config.yaml
num_hidden_layers: 18
hidden_size: 512
num_attention_heads: 8
num_key_value_heads: 8
head_dim: 64
intermediate_size: 1344
vocab_size: 20680
hidden_act: "swiglu"
norm: "rmsnorm"
norm_place: "peri"
norm_eps: 1e-06
positions: "rope"
rope_theta: 297000.0
rope_fraction: 1.0
qk_norm: false
attn_scale: 0.0875
bias: "all"
tie_word_embeddings: false
parallel_block: false
extras: ["some layers without attention", "local attention windows", "capped logits"]
init: "normal"
init_std_qkv: 0.0158
init_std_o: 0.00263
init_std_up: 0.0158
init_std_down: 0.00163
init_out_by_depth: true
optimizer: "muon_variant"
learning_rate: 0.00186
lr_mult_down: 2.0
beta1: 0.93
lr_head: 0.00494
max_grad_norm: 2.0
warmup_steps: 200
schedule: "wsd"
decay_fraction: 0.312
decay_shape: "linear"
final_lr_fraction: 0.05
batch_tokens: 131072
max_seq_len: 2048
doc_mask: true
train_tokens: 1600000000
max_steps: 12208
dataset: "wikipedia_en"
Each number is 128 + 32 x the weight over its row's rms, rounded and kept within 0 to 255. Layers, rows and columns count from 0. The size above them is the row's rms in percent of the matrix's.

# layer 5 attention key, 512x512, rms 0.0819, rows 0-53, columns 0-127
size [ 59  60  61  66  65  64  62  63  69  74  71  71  78  78  99 108 111 109 118 116 121 121 120 120 123 120 122 118 117 117 116 116  57  60  61  59  60  71  70  66  76  68  76  70  69  95  89 108 110 116 119 120 125 120]
[[106 116 132 138 149 145  69 104  57 151 146 120 174 145 134 135 167 185 137 155 170 110 167 103 126  75 116 132 156 159  88  54 173 123 122 154 143 101 163 118 177 131 116 166 142 115 113 140 137 127 161 141 133 100 157  89 170  87 152 217 146  91 190 148 143 117 115 139 126 135 189 138 144 120 105  82 124 169 124 111  90 138 142 165 146 176 158 108 142  99 115  33 118 144  67 181 110  85 128 121 177 134 185 117 178 175 111 117 109  99  58 110 180 131 136 137 133 117 157 110  85 155 141  95  54  86 121 152]
 [186 111 183 127 171  97 151 115  99  62 135  87 171 140  93 143 172  81 156  91 135 145 114 141 164 104 105 121  75 119 146 164 119 129 117  66  87 126 121 116  42 185 104 161  79 155 234 127 117 147 113  76 164 138 131 136 163 163 131 136 171 168  71 168 176 136 150 152 158  97 151 107 143 144 151 178 150  84 135 149 174 131 102 144 103 173 121 124  87 133 151 111 133 124 123  94 155 166 118  91  94  98  90 135 144 128 118 118 128  53 151 119 110 131 137  73 122 125  98 124 111  96 127 148 115  87 115 126]
 [ 97 168 121 112 106 152  47 129 118 132 136  95 153 104 114 161 124 169 138 156 121 156 147 108 114  58 163 122 119 148 153 139 105  66  93 177 162  54 106 135 138 101  88  79 127 161 124 158 114  85 150 137 134 117 158 158 115 135 120  69 109 109 147 129 174  78 106 128 108 136 165 116 187 173  92 137 118 112 127  92  80 130 138 120  61 139 126 142 154 140 141 146 137 155 165 134 133  58 122 125 162 150 129  84 172 115 122 143 176 245 177  81 169 163  97 143 129 152 109 174  70 111 128 106 101 123 128 133]
 [161 124 160  93 142 113 160 129 116 127 102  98 106 149 101 132 143  77 127  90 176 103  45 121 169 166  65 159 113 108  66 154 117 133 123 109  83 185 138 126 128 131 138 120 110 117 149 176 137 108  95 132 154  92 119  52 111 181 180 121 142 172 150 163 122 125 149 123 132 141 113 137 198 153 132 129  99 129 101 127  98 124 108 137 191 145 172 170  64 154 142 109 115 106 156 112 160 184 109 104 106 131 161 188  48  90 121  97 147  78  75  98 143 140 128 134 140 101  74 198 169 127 126 143 182 125 133 140]
 [124 152 177 136 142 187  85 124 132  94 104 147 130 104 172 169 125  99 137 107 124 170 127 132 126 108 182 133  89 134 158 144  80  46 183 155 169  29 114  66 129  85 127 108 146 133  96 161 117 132 110 110 127 131 118 163  99 173 115 123 106 123  97 114 146 112 111 129 135  48 138 155 112 153 121 147 140 158 130 100 121 142 142 210  82 131 150  89 210 136  94  31 141 105  94 156 118  98 120 201 101 126 139 111 115 162 157 135 100 181 121  59 158 166 158 163 106 131  93 135  82 162 113 128 133  68 119 118]
 [ 65  78 143 142 108 135 147 155 107 115 145 137 101  91 101 172  85 130 120 138  85 152 170 147 124 144 140 154  97 128  96 118 159  78 122  37  71 132 120 172  76 176 222 176 100 173 104 109 103 150  98 101 108 154 122 161  73 182  89 141 108 102 105 123 129 102 152  48  79  67 141 117 127 124 124  69 177 104 125 135 167 117 158 153  93 150 135 146 121 167  72 120  92  78 119  92 125  72 167 134 122 140 155 125 114 100 122 120 120 159 147 169 145  99 128 133 121 162 129 151 120 119  88 142 153 139 115 173]
 [ 95 181 143 133 103 118 140  62 130 130  96 122 132 108 151  93 136 176 144 169  55 155 123 139 114 138 118 110 154 159 160 173 200 160 167 191 208 132 111  86 162 141 127 126 161 143 145 100 138 146 184 141 112 152 130 120 145  99 101  70 113  59 152 117  67  80  83  82 132 107 105 114  94 148  85 130  87 144 180 118 141 119 154 176 140 109 138 152 138 116 129  90 167 120  98 165 131  96 141 209  65 110 126  72 180 127 149 145 165 159 137 190 149 106  70 166 115  77 142  59  71 121 157 128 134 181 148  94]
 [154  98 127  59  87 166 109 120 114 117 185 137 109 124 140 184 192  87 148  84 141 115 172 115 180 140 138 151 144 127 105 136 121  91 125 102  76 139 101 126 101 114 115 120  93 143 106 143 177  99  74  98 107 135  86 152 135  83 145 215 142 157 141 169 135  85 109 118 160 127 154 140  99 127 165 151 111 145 135  87 112 150 121  51 145 124 112  95 108 166 139 121 129  91 151  99 112 116 168 108 152 137 193 216 115 131 132  98 163 138 133  91 114 137 104  85 118 125 175 138 167 121 140 141 178  80 117 119]
 [112 208 190 140 160  78 146 185 116 155 161 144  98  98 146  96  87 110  69 104 137 165 100  95 112  92  77 137 134  95 146 127 159  49 131 134 118 121 144 153 113 151 130 101 165 117 152 145  73 118 149 156  84 122  91 153 129 126  93 157 162 137 113 101 136 161 141 136 134 146 145 111  60 153  86 124 120 144 109 117 152 123 140 168 121 138  49 137 252  71 141 175  95 144 120  94  84 126 162 144  71 110 150 111 139 114 163 169 126 134 136 153 135 138 136 177 184 125 100  81 150 145  97 120  87 196 159 150]
 [ 99  85  19 154  97  99  83  82 125 108 110 113 167 117 147 136 119 113 116 149 129 141 127 107 103 112 113 111 107 188 162 142 152 130 176 105 150 113 133 117 134 147 174 119 106  64 129 121  84 109 113 156 169 112 161 160 129 115 144 118 111 142 167 138 101 129 169 126  98  92 112 116 120 110  97 145 111  85 113 178 120 112 145 145 112 101 144  90 157 173 102  96 119 144 137 150  85  86 154 149 120 121  49 115 133  99 140 142 126 155 128 166 165 152 140 131  92 144 102 153  95  73 129 117  74 126 138 166]
 [156 181 176 154 121 177 109 128 127 109 127 132  98 122 115 181 114 128 133 171 108 150 135 146 189  86 128 130 169 155 138 124 164 199 127 145 100  68  95 110 153  96 131 106 160  95 133 126 148 148 120 114  85 106 199 147 140 117 160 141 107 118 147 110 113  52 103 143 161 168 152 142 119 117 106 130 162 128 196 102 119 110 116 149 147 134 129 142 133 102  78 128 149  82 117 156  90  85 114  97 108  96 195  83 172  76 156  73 120 213 136  89 145 174 107 155  74 100 140 112  86 176 132  96 121 159 122  88]
 [120  51 156  91 145  99 130 175 145 160  92 176 173 110 104 194  91 140 148 113 152 130 137 205 129 104 107 122  95  99 152 134 105 105 167 143 118 163 129  83 151 193 160 121 126 116 134 115 102 100 111 130 105 141 161 196  81 122 165 139 146 201 175 117 142 205 183  88  79  93 128  96 120 113 181 125 174 137  96 123  62 136 180 135 105  99 111 130  75 157 131  93  60 163 134  95 124 149 173 135 139 150 117 147  78 185 118 167 134 169 181 129  52 153 176  97 146 183 105 178 159 127  99 146 135 108 133  98]
 [ 95 131 131  84  71 108 102 135  95 155 161 109 133  99 130 108 130 150 109 125 182  97 148 145 102  75 136 173  91 150 148 142 169  66 177 119 119 218  97  95  96 169 127 108  96  88 115 147 108 105 112 130 103  92  96 204  94 135 191 152 124 202 168 102 118 163 176 169  94 123 104  93  86 121 141 139  95 172 111 149 133 152 149 110 103 147 112 139  84 142 147  85  75 177  81  49 191 141 160 158 183 155  87 127  68 138  96 116  81  15 109 118  91 144 143 135 166 155 101 235 133 111 132 137  99 124 175  91]
 [105 164 188  60 103 133  88 182 112 197 147 125  93  74 114 136  95 132  59 152 100 139 128 135 111 155 135 136 117 110 121 105  87 105 205 160 160 138 133 111 131  92  82  97 129 129 149 113  93 126 103  47  86 113 153 153 104 142 116  93  70 159  75 118 136 135 162 100 127 136 114 145 191 118 147  88 118  57 121 159 106  99 126  93 145 190 109 133 136 125  78 140 164  80 115 156 167 166 158  79 118 151 139  55  67 132 143 155 125 102 124  98 130 105 165 118 183 102 134 182 111 180 158 108  92 186 169 109]
 [146 125  41 142  57 103 106 155 129 144  89 114 155 149 166 130 152 117 136 105 161  95 137  60 113  85 161  96 146 144 178 158 127  93 253  95 138 181  72 121 116 150 161 120 154 124 156 148 165  78 106 134 123  96 136 189 138 136 184  78  80 162 126  79 112 133 147 150  92  85 135 134 130 140 132 132 173 151 111 122 149 141 135 183 112 133 115 105 112 155 137  73 128 127  66 156  85 159 138 200 126 170 147 132  92 139 114 121 123 111 118 136  70 124 152 119  93 131  62 125  60 131 132 101 131 163 218 107]
 [160 125 173 145 113  68 131 127 143 126 150  91  89 194 103 116 130  89 180 135 113 122 101 133  97 178 110 159 192  98 135 140  85 198 126 133 116 128 121 151 123 156  98 175 160 125 151 140 140 163  52 165 183 113 100 120  82 185  81 137 180 120 106 121 135 126  90 151 143 144 148 116 128 128 110 104 101 119 140 130 102 126  71 124 168  98 113 125 103 129  76 104 133 109 167 166  58 132 115 147 162  98 129 111  66 131 146 168 157 126 146 177 246 111  96 111 110 163 150  78 134 131 145  18 121 144  72 168]
 [112 120 102 157 129 183 122 133 133 169 137 144 125  88 104  80 125 113  94 168 152 126 141 108 130 136 122 135  85 126 149 108  97 129 169 168 173 140 150 185 158 103 131 178  47 128 113  76 117 128 123 100  96 195 157 134 125 139 147 133  84 167 146 117 141 113  97  90 122 128 118 142 146 132  87 139 157 139 102 137 116 133  89  97 142 122 139 146 132 132  86 143 142 113 135 166  43 118 136 176 152 105  83 155 142  84 131  62 122 121 113 166 100 147 164 150 130 176 124 106 161 113  68 171 109 156  54 168]
 [ 98 116 143 149 152 118 136 163 122  84 112 130 168 173 104 172 130 122 138 142 137 147 143 210 179 139 116 103  68 104 192 159  94  87 184 100 155 105 163 155 127 154 204  64 177 134 140 104  69 130 158 157 177 119  46  79 167  83  91 129 112 118 138  99 160 102 160 145 102 127 132 133 114 141  82 123 158 174 123 145 145 116 148  83 123 149 122 133 124  77 199 117 116 136 126  96 128 108 116   6 101 128 147 157 141 136 114  99 146 106 116 148  98 132 146 140 172 126 130 126 152 138 133  91 193  80 106 102]
 [134 170 126 168 173 125 138 130 139 169 180  94 104 104 123  80 156  99  80 115 139 139 115 136 132 156 122 184 157 139 172 108  69 121  91  72 106 154  89 103 135 130  98 161  86 127 148 160 166 148 183 121 152 119  80 115 143 118 177 104  94 114 106 109 122  19 158 131 123 143 156  97 143  93 157 123 100 107 206 131 110 121 126  83 122 118 134 120  95 125 134 123  92  73 104 154 109 149 130  93  81  84 131 150 173 151 106  82 118 140 163 108 114 120 118 166 102  46 159 121 105 152 255 114 139 101 177 183]
 [ 62 152 102 169  89  96 101 134 108 125 150 117  79 108 146  78  97 128 110 129 104  82 105 145 172 108 152 103  99 133 137 151 140  78 109  85  89 117 114 189 165 174 139 129 120 112 128 116 123 140 175 121 127  98  95 149  88  83 184 152 145  91 131 126 137  93 137 163  61 133 144 147 108 123 141 128  69 144 146 105 148 115 120 144 138  99 139 148  90 171 141 119 165 121 143 176 147 155 118 138 145  57 150 108 125 127 119 115 131 141 163  86  82 143 170 105 126 148 139 146 165 128 116  66  86 111 132  48]
 [142 150 145 128  89 166  84 149 127 144 144 106 135  77 134 147 146 145 125 140 147 120 103  63 138 198 136 124 178 133 160 194 120 155 111 147 135 147 153 139 186 148 114 153 102 100 118 194 103 130 186 144 149 102 233 155 135  94  88 126 108 156 159 149 110 104 121 109  87 101 143 130 109 107 117 109 125 133 158 105 168 130 166 180 128 130 162 119  67 134 109 133 133 153 157 136  89 126 127 216 128 144 120 134 134 139 150 112 130 122 104 128  46  91 180 100 117 178 112 149  66 102 255  55 121 157  85 152]
 [ 75 130  96 144 114 133 163 150 145  87 122 100 107 136 135 142 123 156 118 131 147 144 150  71 124 124 184 139 111 132 120 100 150 120 105 151 108 141 148 115 110  72 120 137  74 134  72 173 132 172 143 105 150 110 144 152 140 164 120 121 125 158 107 110 117  38 154 130 108 148 146 154 176 120  89 150 126  96 133 114 133 123 123 146 138  57 141 134 173 129 118 116 116 141 123 110  57 120 119 110 168  81  88 104  62 159 146  39 123 104 122 132  87 120 129 116 144  83 147 163  97 153   0  77 141  88  31 165]
 [140 153 104  78 191 121 102 117 147 103 116 139 138 121 140  81 133 110  62 118 161 122 127 104 177  98 111 106 170  94 117  92 124 109 123 150 103 117  90 146  92 123 159 138  15 131 191 141 174 174  33 117  97 147 201  79 105 107 129 128 143  77 145 125 128 170 168 125 123 147 118 127  86 140 129 118 181 133  97 114 172 161 127 105 121 140 118 131 129 107 168 154 130 182 121 114 133 153 133 152 189 187 100  72 120 162 110  98 173 117 113 123  82 166 133 116 114  54 132 103 204 155 123 125 162  98  40 135]
 [150 132 141 155 108 173 128 140 104 152 159 119 132  52 146 147 112 180 104 119 158 131 142 155 135 133 134 109 141 123 121  90  36 122 202 138 145  68 120  75 102 132 166 176 123 140 103 107 100 125 115 172  87 109 121 143 117 115 125 137  95  52 117 118 153 149 194 199 159 109 123 135 120 119 155 107 146 115 100 108 164 114 142 162 134 118 126 143 146 102 183  49 127  70 145  99 151 105 148 142 112 109 105 145 127 110 166  74 122 121 149 111 130 125 132 117 125 163  77  73 167 134  98 123 128 115 137  79]
 [142 123 118 104 140 111  95 165 112 176 145 119 148 120 155  73 112 195  89 123 130 146 157 144 162 135 106  83  87 136  93 114 157 138 185 124 116  89 130 124 127 108 186 116 121 111 140 135 131 127 135  92 103 100  74  92 155 130 150  94 122 161 225 129 134  98 111 111 107 152 115 127 184 139 137 105 155 184 128 113 169 118 122 162 126 122 144 114  96 104  85 116 133  93 109 133 165 108 146 188 124  43 129 125 135 180 118 120 141 124 133 119 141 134 102 109  92  70 110  99  84 115  87 127 170 147  89  95]
 [137 145  86 163 136 174  98 119 110  90 112  82 125 164 126 130 139 100 138 147 125 121 121 177 144 193 127  86 120 136  84 139 220 119  49 126 121 137 134 173 115  66 117  92 161 135 151 135 133  95 200 113 158 180 158 110 143  59 124 185  88 127 162 174 130 104 106 139 118 137 100 120 136 112 178 156 205 140 147 112 136 130 121  64 118 173 146 116  76 124 155 132  97 125  92  80  86 110 133 186 149 146 136 161 198  96  97 137 132 169 121 134  96 126 157 144 133 113 108 180 129 136 107 121 145  80 127 149]
 [ 99 126 121 140 134 164 122 104 133 147 120 138 111 103 143 153 110 106 133 146  99 142 152 129 152 138  95 132 205 116 167 149  96 103 107 194 160 138  87 145 156  97  55 182 133 130  82 109 171 133  79 133 170 100 156 122 128 132 165  66 208 155 164 154 128 105 100 113 141 122 164 126 118 143 159 107  99 111 104 118 125 128  98 162 162 147 125 122 130 118 116 167 157 109  87 139  86 143 137 151 106 154 127 157 122 137 138 154  92 151 149 125  38 147 149 135 120  47 147  67 146 130 120 134  96 201 211 135]
 [123 146  95 117 149  71 178 183 148 205  99 116  96 140  90 139  99 111 107 173 141 116 124 141 164 114 143 144 108 128 156 186 136 124 137  55  95 170 117  98 140  86  95 130 144  97 165 120 138 120 138 154  70 114  92 164 133  79 138  82 113 147  85 135 101  75 128  82 117  94 148 131 116 154 120 110 135 114 151 115 152 134 144 121 130 106 121 128 104 171 104 144 108 145 114 128 148 122 126 119 180 142 118  88  80 129 194 205 111 145 125 125 172 174 161 109 157 158 109 108 146 168 173 158 122  70  46 137]
 [118 118  77 102 155  67 153 137 112 133 175 152 152 178 112 109 145 102  99 115 159 125 150 128 137 136  97 137 140  84 141  88 123 141  86 127 105 113 130 166 146 105 120 124 135 152 148  87 136 121 145 166 110  90 109 107 143 145 102 122 131 148 168 166 140 198 125 125 145 144 104 166 135 118 114 147 131 136 106 133  88 125 126 131 147 106 101 111 141 131 186 109 104 170 137 129  11  95 133  46 134 104 163  84 181 147  82 109 125 143 100 118 197 134  75 131 132 251 110 166 149 100 246 147 131 179 101  58]
 [141 106 116  63 128  95 198 151 116 131 107 119 168 159 122 111 120  75 111 129 122 143 128 162  98  88  92 100 159 145 158  86 185  99 193 167 157 109 150 135 126 167 146 143 132 139 129 139 103 177 161  98 152 151  93 122 191 146 119 127  41  68 140 130 142 144 130 109 160 148 150 131 120 108  95 128 125 123 143 153 111 135 101 138 108 142 134 146 181 177  97 101 159 113  88 120  72  94 121 166 140  95 116  85 164 120 174 102 153  76 127 133 110 113 142 109  92 112 110 102 160 120 173  67  98  94 132  92]
 [135 119 129 191 125 121 164 158 135 134 182 126 120 125 132 123 107 157 156 105 119 115 112 158 145  79 149 116 115 120 136 160 114 140  73  90 131 121 119  96 130 144 124 146 216 151 132 187 113 102  92 149 196  91 158 101 130 121 111 158 123  61 110  94 109  96 132 121 107 158 114 171 107 146 132 151 164 114 138  95 156 126  98 123 129 122 153 137 130 115 193  76 136 150 113 148 113 148 118 161 143  89 148 142 140 120 103 141 135 110 158 116 106  95 149 161 123 113 111 196 111 148  32 106 221  80 105  89]
 [110 133 127 122 134 180  81 103 165 121  66 141 147 156 103 104 125 158 104 129  98 125 118  77 135 161 184 147 117 124 114 172   3  65 110 113 101 163 102 180  98 149 131 149  64 114  68 143 141 140 140  71 151 119   0 191 151 134  99  99 133  63 164 116 145 131  95 130 130  88  92 170 114 133 151 122 172 119  99 123 118 114  89 191 102 142 133 110 103  74 122  54 119  88 118 126 117 152 107 179 123 157  77 115 152 133 164  55 127 142 148 149  51 128 130 133 116 142 165 173 123 133 179  75 132 130 148 183]
 [ 95  71 127 127 212 106 148 110 142 145 110 198 129 103 129 139 198 129 117 178 127 133 154 138 113  83  97 124 105 111 143 164 128 108 197 134 165 126 128 150  98 121 104 144 134 136 157 193 107 181 168 141 140  96 112  94 106 136 110 111 183 158  94 183 147 183 131 131 170 125 116 148 142 133 115 112 100  69 159  99 101 159 132  99 138  96 146 105  90 114 167 156 147 164 128 121 108 165 109 107 136 168  44 136 135  97  76 122 148 102 118 147 108 198 120 140 100 137  84  97 133 188 116 129 119 138 136 142]
 [156 112 150 135 133 115 163 134 107 108  75 131 106  96 126 185 159 109 169 116  73  99  86 145 100  99 138 142 148  83 159 136  82 120 138 147 157 132  91 151 209 118 158 172  88  82 129 141  82 158  93 106  84 132 109 167 169 135  88  78 103 108 163 115 139 100  84 105 147 121  80  89 129 132 144 129 112 109 138 124 179 130 116 111  74 177  83 170 133 154 123 159 103  60 162  87 117 128  81 116 163 155 151 129 204  69 113  70 174  63 140 137 159 158 108 133 153 140 120 149 139 125 119 131 184 102 172 125]
 [138  57 106  92 158 126 139 103 127 149 134 154  97 168 166  98 144 193  98 123 128  96 124 155 103 137 126 134 142 176 142 109 164  95  88 168 157 115 124 171 145  64  67 141 141  74 100  69 146  97 122 162 183 105 130 187 231 147 108 136 102 100 127 112 121 148 124 114 118  94 100 126 151  82 176 116 142 136 165 172 133 150 128  87  82 122 189 182 119  97 145  85  92 122  97 165 129 102 196 103  97 124 117 118 125  82 110 231 102 208 110 143 136  76 136 100 101 124 135 112 158  70 138 160  25 162 154 111]
 [169 116 127 107 166 160 149 153 142 134 126 132 102 136 130 132 109  59 196 165 168 113 106 110 104 132 105 115 103  82 153 112  86 146 153 166 159 149 147 134 146 111 181  77  89 126 114 177 150 131 157  97 102 129 134 148 148 134 157 165 144  71  68 116 154  46 102 124 115 111 118 108 151 109 119 181  52 182  88  76 174  75 123 155 120 155 128  86 108 205 103 141 130  96 143  96 136 159 162 138 122 139 120 170 172 132 158  86 176  51 225 173  98 141 127 113 137 116 155  86  95  41 143  83 164  81  90 114]
 [173 153 135 116 158 128 149  79 151 170 139 146 123 129 134 119 148 206  63 130 121 179 115 177 195 144 143 100 159 120 138 184 146 160 115 172 136  56 151 173 170 138  71 129 106  81 189 148 178 127 199 166 166 134  98 129 145 113 116  71 103  40 139 161 100 104 215  92 151 129  90 124 159 127 103  95  85 140 154 167 103 148 180  95 143 163 145 130 117 149 161 115 127 115 114  92 110 123 113 114  95 150  28 110 140 135 150 113 101 117 159 149 116 159 170 151 117 149 126 137 126  65 150  89 100 120 139 123]
 [151 125 171 115  98 103 110 131  52 142 161 136 121 149 135 133  53 115 152  94 120 163 144 129 110  93 169  90  84 129 132  96 104 118 131 129 109 145 134 127 146 149 171 118 153 136 137 113  85 145 115 203  93 190 116 117 153 182 107  81 145 153 187 149 124 139 122 107 179 151 128 147 131 100 131 161 143 128 145 139 113 125 111 106 118 107 141 120 191 135 136  63 102 120 117  93 125  87 122 138  72 170 149 145 161  80 126  78 194  45 130 134 188 100 112 184 105 114 126 100 156 155 134 141 160 111 152 107]
 [153  99 103 147 129 142 156 165 124 180 111 131 125 125 145 141 179 157 126 121  90 123  88 134 136 117 137 100 196 159 137 135 114 154  58 134  84 138 136 175 177 123 134 154 111 125 137 148 150 147  97 181 116 116 135 121 175  60 162 112 148 112 106 107 106 161 176 162  89 132 107 153 168 128 101 175 100  48 146 180 150 128 123  83 152 145 119 127 111 120 106 149 200  59 120 122 136 144  68  62 120  97 111 145 122 120 102 156 100 106 146 106 143 136 155 128 111  96 100  53 137 143 141 172  65 146 132 118]
 [127 140 136 134  85 103 140 163 142 111 145 119 113 118 138 189 119 131 164 139 129 131 110  92 129 108 134 148 129 118 190  57 124  90 109 144 179 107 110 148  95 110 124 143 114 125 122 104 128 123 130 141 170  96 169  87 140 125 113 120 145 105 104 154 103 148 118 124 168 131 163 129  97 131 138 147  96 139  98  18 123 118 129 173 195 106  85 139 184 178 107 106 101  50 109 109 134 102 142 153 103 168 121 143 106 130 130 126 125 188 149 132 175  84 104 124 115 101  99  60 103 162 123 177 186 141 123 138]
 [115 114 139  84 159 136 166 111 143 132 149 125  52 129 109  85 143 105 132 117 180 129 108 135 143 169 102 141 153 130  64 103 109 151 111  72 106 165 112 180 116 149  84 145 115 140 145 128 106  87 102 120  86 169  72 151  96 138 122 140 159 150 140 169 130 135 115 124 119 144 134 100 165 146 131  98 153 135  91 154  71 124 133  66 134 153 114 212  65 102 117 123  96 157 122 148 150 186 124  93 155 166 111 167 113 133 128  94 137  92 142 114  94 110 158 126 176 116 174 125 164 120 138 101  70 153 139 115]
 [141 126  97 144 125 164  83 123  71 112 144 112 160 125 143 163  45 147 156 144 146 145 181 157 169  80 126 106 144 165  87  97 151 119 179 119  66 116 110 101 146 125 137 121 166 125  99  82 122 116  99 129  93 102 125 171 147 116 165 180 106 152 186  90 124 117 178 159  83 136 107 108  78 104 146 139 170 125 122 122  46 172 130 120 125  45 199 119 159 113 171 124 161 149 129 112 151 151 165  95 139 196 168  97  97 142 120 167 155 104 117  87 119 136 164  80 119 144 124 120 184 117 128 137 104 116 147 123]
 [116 166 150  91 133 191 123 133  70 108 112 165 136 145 127  62 104 199 145 175 137 134 152 149 146  65  96  87 135 119 116 114 110 111  50 156 183 148 169 172 143 106 138  87 131 156 136  83 112 104 139 116 170 167 127 125 123  95 126 107  97  97 169 129 175 156  94 122 142 144 123 162 156 182 111  60  93 137 139 149 147 161 112 196 112 122 142 111 177  81 124  92 107 147 110 147  60 101 119 157  93  97 184  81 104 110 161 176 215 189 127 177  89 100 123 155 131  68  65 111 137 151 104 124 164 150 118 144]
 [161  62  95 135 147 101 105 101 110 140 112 106 111 195 145 208 132  85 131 137  97  93 139 120 156 129 119 107 179 117 144 145  98 183  73 140  74  70 153 117 143 151 163 191 144 136 134 125 153 128  79 135 117 126 157  73 135 144 107 115 147 115  96 185 127  98 146 101 135 118 157 116 142 128 101 153 137 125 177 167  81 146 106 146 160 137 183 118 135 172 154 157 127  53 143 189 141 118 132 127 108 142 107 179 139 119 127 106 110  59 118 102 149 152  78  94  75 155 152  97 173 101 104  70  94 138 145 143]
 [100 134 113 100  89  97 103 173 168 143  79 132 153 115 122 218 116 124 156 135 155 110 157 170 115 118 134 129 164 128 173 137 130 115 181 139 117 125  97  94 204 193 196 145 165 141 123 132 158  97  72 105 103  73 173 131 114 160 149  90 119 116 122 178 124 166 160 109  98 127 133 108 146 118 141 101 216 137 159 120  95 166 149 130 135  98 102 111 125 171 150 105  90  85  98 174 165 114 195 117 142 177 114 126 121 127 122 142 154 141 150  58  71 126 158 110 134 145 115 166 154  97  91 164 155 158 167 134]
 [103 170 166 160 162  98 160 125 147 127 102 133 113 132 167 108  96 112  93 179  80 142 114 127 142 148 112  74 133 163  98 137 129 113 192 202 173 134 136 133 131  74  84  88 135 160 119 137 134 130 192 135 162 207 176  88 130 115 117  81  92  92 112 112 135 124  95 149 145 121 127 134 217 147 156 115 125 220 140 148 213  97  94 133 135 137 109 155 161 139  50 111 178 164 138  67  83 136 140 136  80  80 137 108 127 142 153 174 182 123 175 171  77 118 190 155 154 101 124 101  60 161 177 112 144 130  63 130]
 [123  93 115 144 149 140 124 174 140 121 121 170 123 133 155 129 157 147 123 131  98 163 102 150 128 136 109  86 165 119  92 140 163  87 214 148 148  88 147 119 124 156 105  95 163 121 124 138 157 123 172  96 137  93 117 140 136 147 118 113 131  68 168 109 149 120 124  85  97 147 149 136 152 125 137 107  95 127 166 191 179 159 128 166 116  97 108 121 135 135 136 139 126 106 115 128  78 133 129 115  83 147 202 134  97 177 165 176 173 165 117 123  99 154 155 117 134 175 131 177 115 154 108 210 162 155  69 141]
 [172 136 172 146 119 132 103 106 118 158 152 128 133  99 127 108 123 111 172 129 107 106 127 186 145 163 144 137 105 127 118 179 142 154 138 122 130  75 116 113 122 172 133 117 252 130 153 165 141 134 128 126 106 110 152 166 135 147 166 182 169 134 164 102 164 119 150 152  98 152 139 120 129  96 112 114  88 131 157 163 152 128 167  78  94 138 112 125 142 119 117 182  31  73 103 122  48 141 132 194 141 141 153 135  78  93 149 201 160 145 128 149 156 172 117  94 136 175 135 167 133  54  67 250 139 102  99 131]
 [116  98  97 155 146 117 147 115 144 136 141  76 129 111 135 109 157 117 121 160 179 124  92 126 169 142 131 170  84 107 108 113  62 164 209 136 127  99 123  78 143  53  99 119 111 158 139 154 108 160 115 103 195 143  85 146 160 116  73 120 169 120  96 136  90 155 120  81 167 142 135 134 130 127 162 127 142 186 118 138 110 136 141  62 164 136 129  94 150 137  86 129 130 100 124 100 215  97 124 168 118 165 148 130 117 140 139 110 161  98 164 129 165 110 153 121 120 147 155 157 220 138 176  36  79 127 164 150]
 [155 126 147 136 140 183 164 146 135 168 113 128 135  93 134 171  97 144 159 122  58 128 121 129 146 137 104  58 110 147 109 156 134 119 160 170 137 172 120 139 138 137 167 136  53 122 159 117 145 125  99 177 101  62  92 138 157 108 135  92  60 211  81 137 145  95  79 115 157  78 150 101 137 143 107 109 153  86 128 143 152 121 153 141 119 113 104 136 134 210  61 149 103 108 134 157 107 141 124  65  80 148 107  51 112 148 142 133  97 150 137 129 118 135 128 131 150 153 135 149  81 123  72 179 107 154 114 129]
 [139 133 155 166 135 145 150 183 113 156 148 123  94 172  87 121 125 123 137  86 138  94 146 150 141 165  71 120 126 132 151 107 114 178 125  97 112 109 109  84 181 100 139 140  57 134 170 131 142  98 187 133 130 148 122 150 164 166 140 138  23 164 134 129 118  95 130  95  70 163 120 110 136 111 150 160 121 122 162 150 161 110 118  75 155 126 117 133 169 136 114 164 176 122 160 188 183 145 135 203  80 121 164 145  79 129 140 146 144 136 105 107 182 100 109 105 111 164 114 123 165 112  74 113  54 105 140 135]
 [143 123 105 150 145  81 164 181 125 120 117 117 161 170 130 101 121 138 142 102 117 125 121 159 137 138 132 115 180 121 119 102 160 131 114 111 157 148 182 158 157 153 156 108 108 120 151 144 171 115 106  91 137  95   6 142 149 122 115 155 134  53 158 160 133 104  97 131  88 121 119 138 104 146 134 152  91 140 107 171 146 145 146 109 129 136 116 126 126 155 168 166 130 101 155 134  57  67 104 124 137 135 112 119 129 108 154 153 139 129 121 120 111 144 145 127  98 134 146  84 102 111 143 185 130 127 169 191]
 [148 153 123 101  87 109 116 153 128 128  68 140 123 196 127  84 102 114 109 116 143 134 116 155 105 138  96 140 146 126 114  49 133  75 169 134 191 148 136 154 136 118 143 134 149 102 115  96  99 106 145 140 127 182 108 118 175 151 125 154 132 126 114 124 145 145 105  79  79 155 115 144 124 114 128 120 163 137 113 113  87 117 112 127 121 142 130 126 155 121  96 108 141 132  89  99 135 159 141  83 153 111 126 116 120  67 122 170 106 137 128 149  93 136 155 142 120 124 143 154 163 139 109 116 122  74 200 134]
 [116  99  89 107 121  78 132  80 140 145 143 121 137  96 109 148 119 126 154 142 121 129 140 181 166  65 106 112 150 113  95 115 158 118 145 130 191 128  99 136 134  80 121 129 107 115 156 148 128 158 154  77 212 154 157 113 139 116 144  98 165 146 158 145  96  77 119 108 153 164 129 169  96  82  90 116 148 139 136 119 184 135 149 160 108 123 113 147 143 184 109 107 111 105  53  92  83 125 133 168 168 112  62  70 143 161 107 107 115 176 123  98  83 124 109 141 184 119 130 149 164 143 117 132  98 129 218 134]]